config.toml
num_hidden_layers = 9
hidden_size = 96
num_attention_heads = 3
num_key_value_heads = 3
head_dim = 32
intermediate_size = 384
vocab_size = 4096
hidden_act = "tanh_gelu"
norm = "layernorm"
norm_place = "pre"
norm_eps = 1e-05
positions = "learned"
qk_norm = false
attn_scale = 0.177
bias = "all"
tie_word_embeddings = false
parallel_block = false
extras = ["capped logits"]
init = "normal"
init_std_qkv = 0.0208
init_std_o = 0.00491
init_std_up = 0.0208
init_std_down = 0.00491
optimizer = "soap_variant"
learning_rate = 0.00793
beta1 = 0.95
beta2 = 0.95
weight_decay = 0.03
lr_head = 0.01
max_grad_norm = 2.0
warmup_steps = 200
schedule = "wsd"
decay_fraction = 0.896
decay_shape = "linear"
final_lr_fraction = 0.0
batch_tokens = 32768
max_seq_len = 256
doc_mask = true
train_tokens = 112700000
max_steps = 3440
dataset = "wikipedia_en"
Each number is 500 + 40 x the weight over its row's rms, rounded and kept within 0 to 999. Layers, rows and columns count from 0. Numbers have three digits each. The size before them is the row's rms in percent of the matrix's.

# layer 4 MLP up, 384x96, rms 0.264, rows 268-363, columns 0-31
103:459487501468508467533511552536517474435511536532587413479530491570527522467525463508553457580444
094:537414494491505449504462463464547577543506508410396534442563540445500509540520508534516423453508
114:490479456465551527544497495449529510451521542444521498430539464502427462520488545433554528444583
102:488527534509432531498492544507515484553539458443410528444402505461515492501535519460509470509500
105:478473493537550513532501575444489453493448508503471583531510470515493430562561522516508444567546
101:531477489504476523443502490499442526400467492525475478480474509494510473488448481464528545496497
074:497526468525498465471425513514450562523460568520465494440544540469513489523470539477579502524433
112:534440509570498543547492605474506518490483509523435519554489473492485476539480484527546451543525
105:529508559509528468461544499454471550476510497557499467483477488460551451545531501456478510522555
101:462473575553489459489543469494595472507493490496510484493497479517532500521438536478578488527520
103:532473469535454496484488553522559471444451570498531476366452463491468511506548578496526435470515
090:560430483514490484540402557476444462478507503553535483386522498527467527541552531480538432456506
087:571539533519528491493511482554600492513562488563563537509540517519545528533500533563536484527533
091:553498482465536418455474545436464561512485509505511486414465513467527518520432527490419483544520
101:548440471517432470475506512492519530531508507492584500521404494535456516526496460511498412405511
110:502462425442483457454476533511480477490508523462513534533586460508450461501454487474479537447436
094:479583493474494542456487611485462508461493606461494548450524510522511498538560572469466489564550
114:461484495565493520472464462439498502532466445532450510470516467464502549449431532447518451477474
108:514474462519564472490559484549569553485539506514482437529531444527432554487533461455551482486494
090:478500503423502412478502559448481459498494562488523480493465551482562548533503608446434457519451
099:498508496473572505517412511524536483510529491492549541453485489418526483473473474574474481483509
087:446546515508499440469533475406542569532458503459442539541443455507501410485503492490520496479518
120:457578519473464567450498525548512505551490566477421511524550506453460538548485518475449529517513
099:455528449549480477482446496471429537440508469494573530490451420500439473506492496490457543520509
094:552471486425456505456525538479529441523408534484476529511411455503582486518434531488471489455538
097:470516448538449439501471480528448406565507404517465498523511524548500464558482519513507472525516
089:545541451455570502466512572551452474537524495522521491579489472431402529445534498534441457518486
104:475507489544530464408506557489485525547558477519489473556477457534554448434477524504540449505518
098:475521536537426507498485465484462533512468565528599577486530530475553473554450513465507463445512
098:543478496504458452432522471525502506483491513510486593485483472458523456483517506459526507459473
102:538481482549438524433456417475581557570510515484438493491489435509533508556527549458521531559629
081:511554428479535479502442425556556499539497576499518463436518506499500489504455537463482548508504
101:508520448501477568472489471510458489517506506489527451480481520438505543527556453541478529547478
114:479496506521534480411441493517561503473439420502517517521502512478555473562454517449526481510552
108:413486458520501509535508459485513533553497432527504449534495477474557467491553500431518465503519
095:459533462469479493435522491483523512478492512455507487483472406517454523480497490481508539507554
105:548512497546485469546385496439470519523482512456451442420480475551545547551514449499489409505512
118:478583414450512486572530516524509527494498530481534553456547496507477466486476466487449447477481
102:500566474550515513514526460472503495476498557504480549516551524446544418490549499457511492490482
107:475509419502488441517452536501561548467486473517436473480451520455455552563489548482479527491545
109:512508543465527494418503484568524570485478577464467500495487541449542520479490522468491406488513
107:514569518494503546472553482452539556522490535535503520465402529543539497501462538476507448548456
106:544465480458481512487519428489502563446514475444480522516483499475392502472485566528548501510468
100:514517502499553619505569452529493593488511509485554498484513463469466478476518503502576490526481
070:534494516510496473509450510589485457497489608477487539478487532485424529515495538525473393472434
084:507510499545499585511492529535452450506489494525490477508512477550502461570516462501561525528479
123:526508462493486420467554501613549487453462539536584472544479409460418469497524485517519540548526
111:453482444496496626494498484414515512477452540452489400522499546476500519502552502476522442489538
109:542542481484490509502517556513546472459513515437535551566515488470562602528531524504453478494475
088:524537470584438468555533546477512534538467458547504564564471571491531470527463483529461480478449
109:533444431481477449436478494473502528468535455524603522542560552499496539613499501527497548466493
073:475468567514514504553562580457466520497563515470416596502489450559540562492554454504464511479518
096:593433447424484496462536517480448543462467555491528495426468501561474522494491473467570441469478
089:557463474524483441518452510438513475528555518541461533563540458468485471524596515483465447503538
111:515569471485496482478491487520482515517531429434511477479465545626489543492499486441476429532403
093:500438481470460443424631553499474539487571501526485524477490483501537494521489539466506488539540
098:456503504499491475549469548501478514481475498459491531481371495525516500515513527450524593469521
098:506475424488506511519538487481514517590518542482533457503529432460508513556483497505511527485524
129:527490448491518487505442525491480500549553537538474511512553427439505461569470444469513494549506
105:517473497536439553436476476412548478461490457459518477438445525567475436480559497495539557487502
102:502518496507532543486476506511505548516437505514569452429440490551502442523537541449605456548536
106:514426515549533522552517486522550496469468505459439510569497390553481584498432540411465508458540
097:547458558497505499461481524467505551510531548553533494450489464541518474525519494516568490427480
101:512511555489476494475487501500522509523520424439414478531416469516478549459482577553468492514468
106:504540499514531462521464471512500514504435451568531506565491466498514529581541460462420519459440
098:521465434438401344484474529537472524541523459476565516494502478455478436462490495554452487479487
078:471464477518460488479554458509523515497458523480494444519479440523474533552474524494481479469502
087:450471481514479544527483420415430501483530515603514423517536481545457457515459501436432470490454
123:471488474516499548499425522489520484515412508440569496535459535477476501458574477505461475500557
099:512504448504535487520538485474534556458508549584501502482458500527522452545533510485574437522503
086:528504582447548508442509549465499502544534523578477500458474536522544500458569604497450478443435
114:511447493558432537448410489506549517485504441488534478538504499541450512473539477563452510477499
083:480429439559581477539472451503522553532514554463496459538477423500538510499471544491495383482457
095:527471543462483460435544555529579548493417528446465482561545508476543601497490474469494537535516
102:553494534525457450459497445481465462520537479471538435480513538471565507509494522491523454536502
103:536568475491488486461505516420590529504554557498561433462520497487535554477462488503526477537532
096:521516522539516562459536537485501522564501530571507584513510521502480530418494560450452521460511
099:542520484564500521471515419467507471504461517531551506426463488526516510526543553477567497649562
097:436496487515418480474478487481586537554536496558453580470529495479493513543521555513515483525493
107:477478510488543551492553557513583502451475570524530460488530476487448511557534537520516517414455
078:537516494446438572521570483473506527449515505612483521482534516483544512518456502532451508452507
081:477542525495416475455426485499478504491526536585501498556475469509543499490548510503476451504525
095:500444469469438447487485495442510572392487470485553447516472467469466492531537546510490543482523
098:496469498473523472476510517571509467496565520552465536516476483495513509510500543505467531476484
103:547553491500442576501473568536470536541530562499497519499569489545539549482460431489549470477539
109:492506503563553533428478474480552562519527505509506520495522490524453486449459514526591529536555
101:506502459558510479566560496474547471500495524500471443530523488444445475507469538471493505462463
101:531513499466466523420480505458511523515502485433538553468452472527498492451509463505522524612510
117:507475513459488461488531457500452564484561493520493474480462577495484603513478474491528479545473
113:536447521471484485508596443522503491453386461465507421472445470547540458516484536435495527528534
098:574471551491541443566532508449441483419493475512524547479454505432567467475509484464474539527513
099:544479449492456448556441476538532509475510548446461502454588524500469424527485515460472485451428
110:544549549519550469534546524465539501465447568570457521542511468479480483499537488440549456503427
098:463600480500506477438542533442496534517477495508533539455536464461530491522511433431439468573471
090:526481537499519396459468532508467537553437560509559448445530454489601558495470517531490509478557
092:567493495597529439495422420491558513517546527501552537538451519469554480500449523504497487454494
# layer 4 MLP down (transposed), 384x96, rms 0.259, rows 268-363, columns 0-31
098:554491465444496556452443439534487513555498479512498495553469520527509462407409430556534504541543
086:490631542495510468488598541517526486461538421465485471559473541463464532491497456478469542459503
103:534471489552496490513589522437517477586527446449507503604463526478523516506500515596475520564506
102:474505571434484470447431458539537564487470553445537496489578485528478483435464529531474518533500
096:443518520557527572513504510474453502484496472510492573433556467556495517539529523534545532454438
101:511578595423434418517461509493541417554545543543512550509520459500498493486529443571491470479550
081:541551531437525545474430500456541465532502544467472551498488447514481614518462470517443468507490
114:456413562532555479550501510475503498515522535491496463528480484495527503532489520534496537502469
095:482475558533489550510429545489464557496444471477529534455512506547495499489518441550532479442508
097:468530526474444488507453492537502516532484449473501490553477390504438470448451498512559518456514
119:549521475508529499497393555516447530430548504471487490544501531441491548477458484516548479504486
089:482417459501477500505496506468488468493423498491548452466466487508512536530527500463510502518476
071:508421423451565558467468474444475535446457487489509513412532448477474478534494485487496487497459
091:489539444446552510511468558459478484509515467542455467474512489559491543527478606461466485555457
102:547451390504476479435580503494509476539494521524473516427428510488487540474514537505440510446520
082:485493542564502492459543409420496499539484452459466482555442468501512524455476505531535461532548
081:477518510474478495411452505472506531531506460587504479449505476507522499475563445561509522490550
110:531469494507473548524422504519546527539525552534432502432515500487553501457495453542574478579487
102:431541493475541484602562545550494493461570463427519576461464448447480559487417541488490536482469
098:487473472494479521458453484563515542518514487515513494509547454517395478446474404538529493479521
100:432505487504495451470404472514512508460503493503478519524521478577559506465452503528524539529414
097:487489499441489532447505470432551528510516539536460507528505565480582509476508512494482513528485
117:483472542497520533520521537513503539480492533518514527450464576500511573559492461548537475444540
098:432497523485502478507490513546456555541450449442485528458553512429518505401482474493550473486552
090:496516502532522557526477486521558473587540519508467533489507544429508488499393548494510496511606
098:520555443561493521567539501495488510537489426542447494467533486511577528531512489557559482474490
086:488496509525447494474561414424517515533534483453476498428544513542543554484392549518523563511465
098:481502508502493492498471472510494469502460517478537552484502459576465479531561548494530467502545
102:491512501539548545550496523558506513447485495484485445464522543492520454501510521479483494554548
101:551512541482477525561470514470489480561500494466495507474545498520505491535503461475478516356493
103:460496548575548534493476491587474516476511487490482536465532551506536477560465496459527455488473
092:417539545499466573572497479386457515505536499502483488515457527560580475529504506508499488561524
101:498506478470537438527500525435535498566445508518539523521477512486524474445502525464400509465546
125:550527475539566511458510450536490506450461598462561487474430481423546539555515507508464563471401
110:440468491536476422507514528487448546472524540537616465500500450538525515502524482447451533486449
102:505438498479498444454429486552560550508495511502468495515502519415397528523550461418529518502496
105:482501427501509551519484537482492549548499438443532530509545469545455481566461444493465503532536
099:587485477609591544491472465482481520494495521493505463427530528532529486509483498464470537498498
103:514519521541478523437437438496477467461484446544551502509487448509452523461522525445545508523440
101:550510451439550492457526543457537489523563497536486429507478532412481546503541562518431513457468
103:508438523470546484513475496490451544492467564481567497541449512492485517530487570465535507578499
112:486376471511478517507471480459530540456537524521576491494547487523580550584527587469523515581488
113:505585557410586542541442443558509545531481523486546481508447536519463543472494457462505479502456
109:493489538489504572523480533518398515532501523479568497507438489479510484476550566513507505558529
096:522494507550440441590434456489454470483523530539526536476547543487544441505532506425513524463546
083:549477456483537528506481453509522445521534494433540547513458473506499474581497418491476523521509
119:487453542551489495542401499515574426441591503548562502454483505539530479496451509478502458565537
105:458484536523555456517508579501439484484605464507499587536442500487500523467515512475428501539469
124:485511486494474549526557497551573479466488522450549529475579511554478515489554507555441508477511
084:501551478490482554502467487489506470495538405477515504504498475473494481453530446531542504491499
103:573382437518510519544489534510499431517456455479520459450504456544473459536559496533512519538463
072:509420433441562504506540479461450496430486444541495457475539521472452502614499508501523526466518
092:492526467460492470513537527443517503475449520533524509570484480416506498579550530426498495481519
087:467525525464497535473500466479532542473516475508586524493538476523482566436498488477557562499531
101:519493490487443565536506453476536496577498460523464502455507486549547417512465514576522467581427
094:508559518533450566533464520461503453459401447474470516523545477500553520502480501546464480439538
099:483468492512468517544474478489507495578567495542485522545520532535473595491476589475482529516534
095:498533586508406504562502538479508530541524511472493525477482481406471523505461457543514497493509
102:497463485435505520487437415562470527523446520493470504481548462550602433556546468557508444551447
101:587564482489528534565531469468495437508537467448482485449520514457497467470471502507464597453529
100:465535538481476424501516523449575522504442519555475480510456492472514503485442492440495488470518
084:466581513454453449491546490507520521553562419516488512550446486524510450452489453538431504416534
091:520494523461512571485488449530542519489439440500420533500513453420563489522507537537427507489447
099:441510495538547484535451488524461440520559513442443518519525543494506423402532515522503504528557
105:503462458469547515498499521473443549530496541539536515523472565492521506513446510547468411529461
087:519553599493497541471519460569551503490464481472480449466509540591482522483501477523524464542510
092:535517518434486521520552535442566569486538479499474468447578450471424436510545460501477525507530
086:522520513467495483528534475598455451568505505472532588506489485448451496483527424611473433475550
126:527431564452539552452512509445479436507472483486580515494512591466472462441547554527479458460548
107:470469441522519500500515516506475513526477440536471468470536403532431485472528541424531466500462
103:472478485569467511508487551431525457546575439521501498594545472470513428499476526509465520482505
121:516557538525509471496516469533539560517479555443456509490542488531519397553449471554560482569458
089:532459475570481502439512539522518442535493472568502558459463533524510481505472516503505499523454
097:472474437524521548570449467540545498456468457512477504503494554451581506435567545523472477506482
092:484477512478570480517506514441489425549493503512557511549487461470560478461455458435490547422528
094:452513400470470545495547542483485480519453468546486520494513491533472530493497467502491468466502
094:454503445459460559487494563531510498429489477469458440445470510486502537555468519503584541595547
099:579503502497420505501461591477561483553490447539468536413526528470485527487466488531511503423516
093:507536560500396530428542466452560498502483514536552523496475540555471448571437514500592477563538
117:440533512482508489478451460570462502474608513448460487471472515539514596498503406527505427528546
094:518518514539504461491448503511436531544458459460547527460469370544493519519456532516509504540493
078:503476482469542535529579498492514503522431449529558470513536506493547492481486529585475506422518
096:486528474488516434546457527561530465443477484469464515501504497444533564492482484493473444488480
105:503559439427450491447412481482526517534507488517472520446434512525410532474459465504473514496533
096:567389512466542538494560474518578504531494507514503438480514482474541495511477470527556492556508
098:459496596492472519442510482527547534419565580543535507450445515483506524495544454485487496529496
100:493450499586546474455481486472495501514525486482516488510458499540521527476528504567429472497551
104:480567550546440602500487535492502534430504415454459526489546471512541470446505472537529501479508
097:506439478489517560451534506498476518527479477482518512553475497524468473535483554475461494510526
108:512486460425525467517423552571493587493505521492494521588496458529449513535523462553523478518542
085:433523558473455473435555495538556537519552519487490519505464469539545476470459524551433456538499
087:512467524449503505492481530560492532530457507546432505475472523539517525611428482540493491541469
125:546498483444514508567540514573496490490501488515499421498479483500522509481469548472600514467494
110:501437476534496544437483506544425525474509545486554571539461537420504545463508505490575527493526
083:506549583477523565528511495536544518487500525518499562506533549536569511416538418456477520512422
092:489412541485546504456543464483523454505410503478518536452503405504538478471519485510515465509435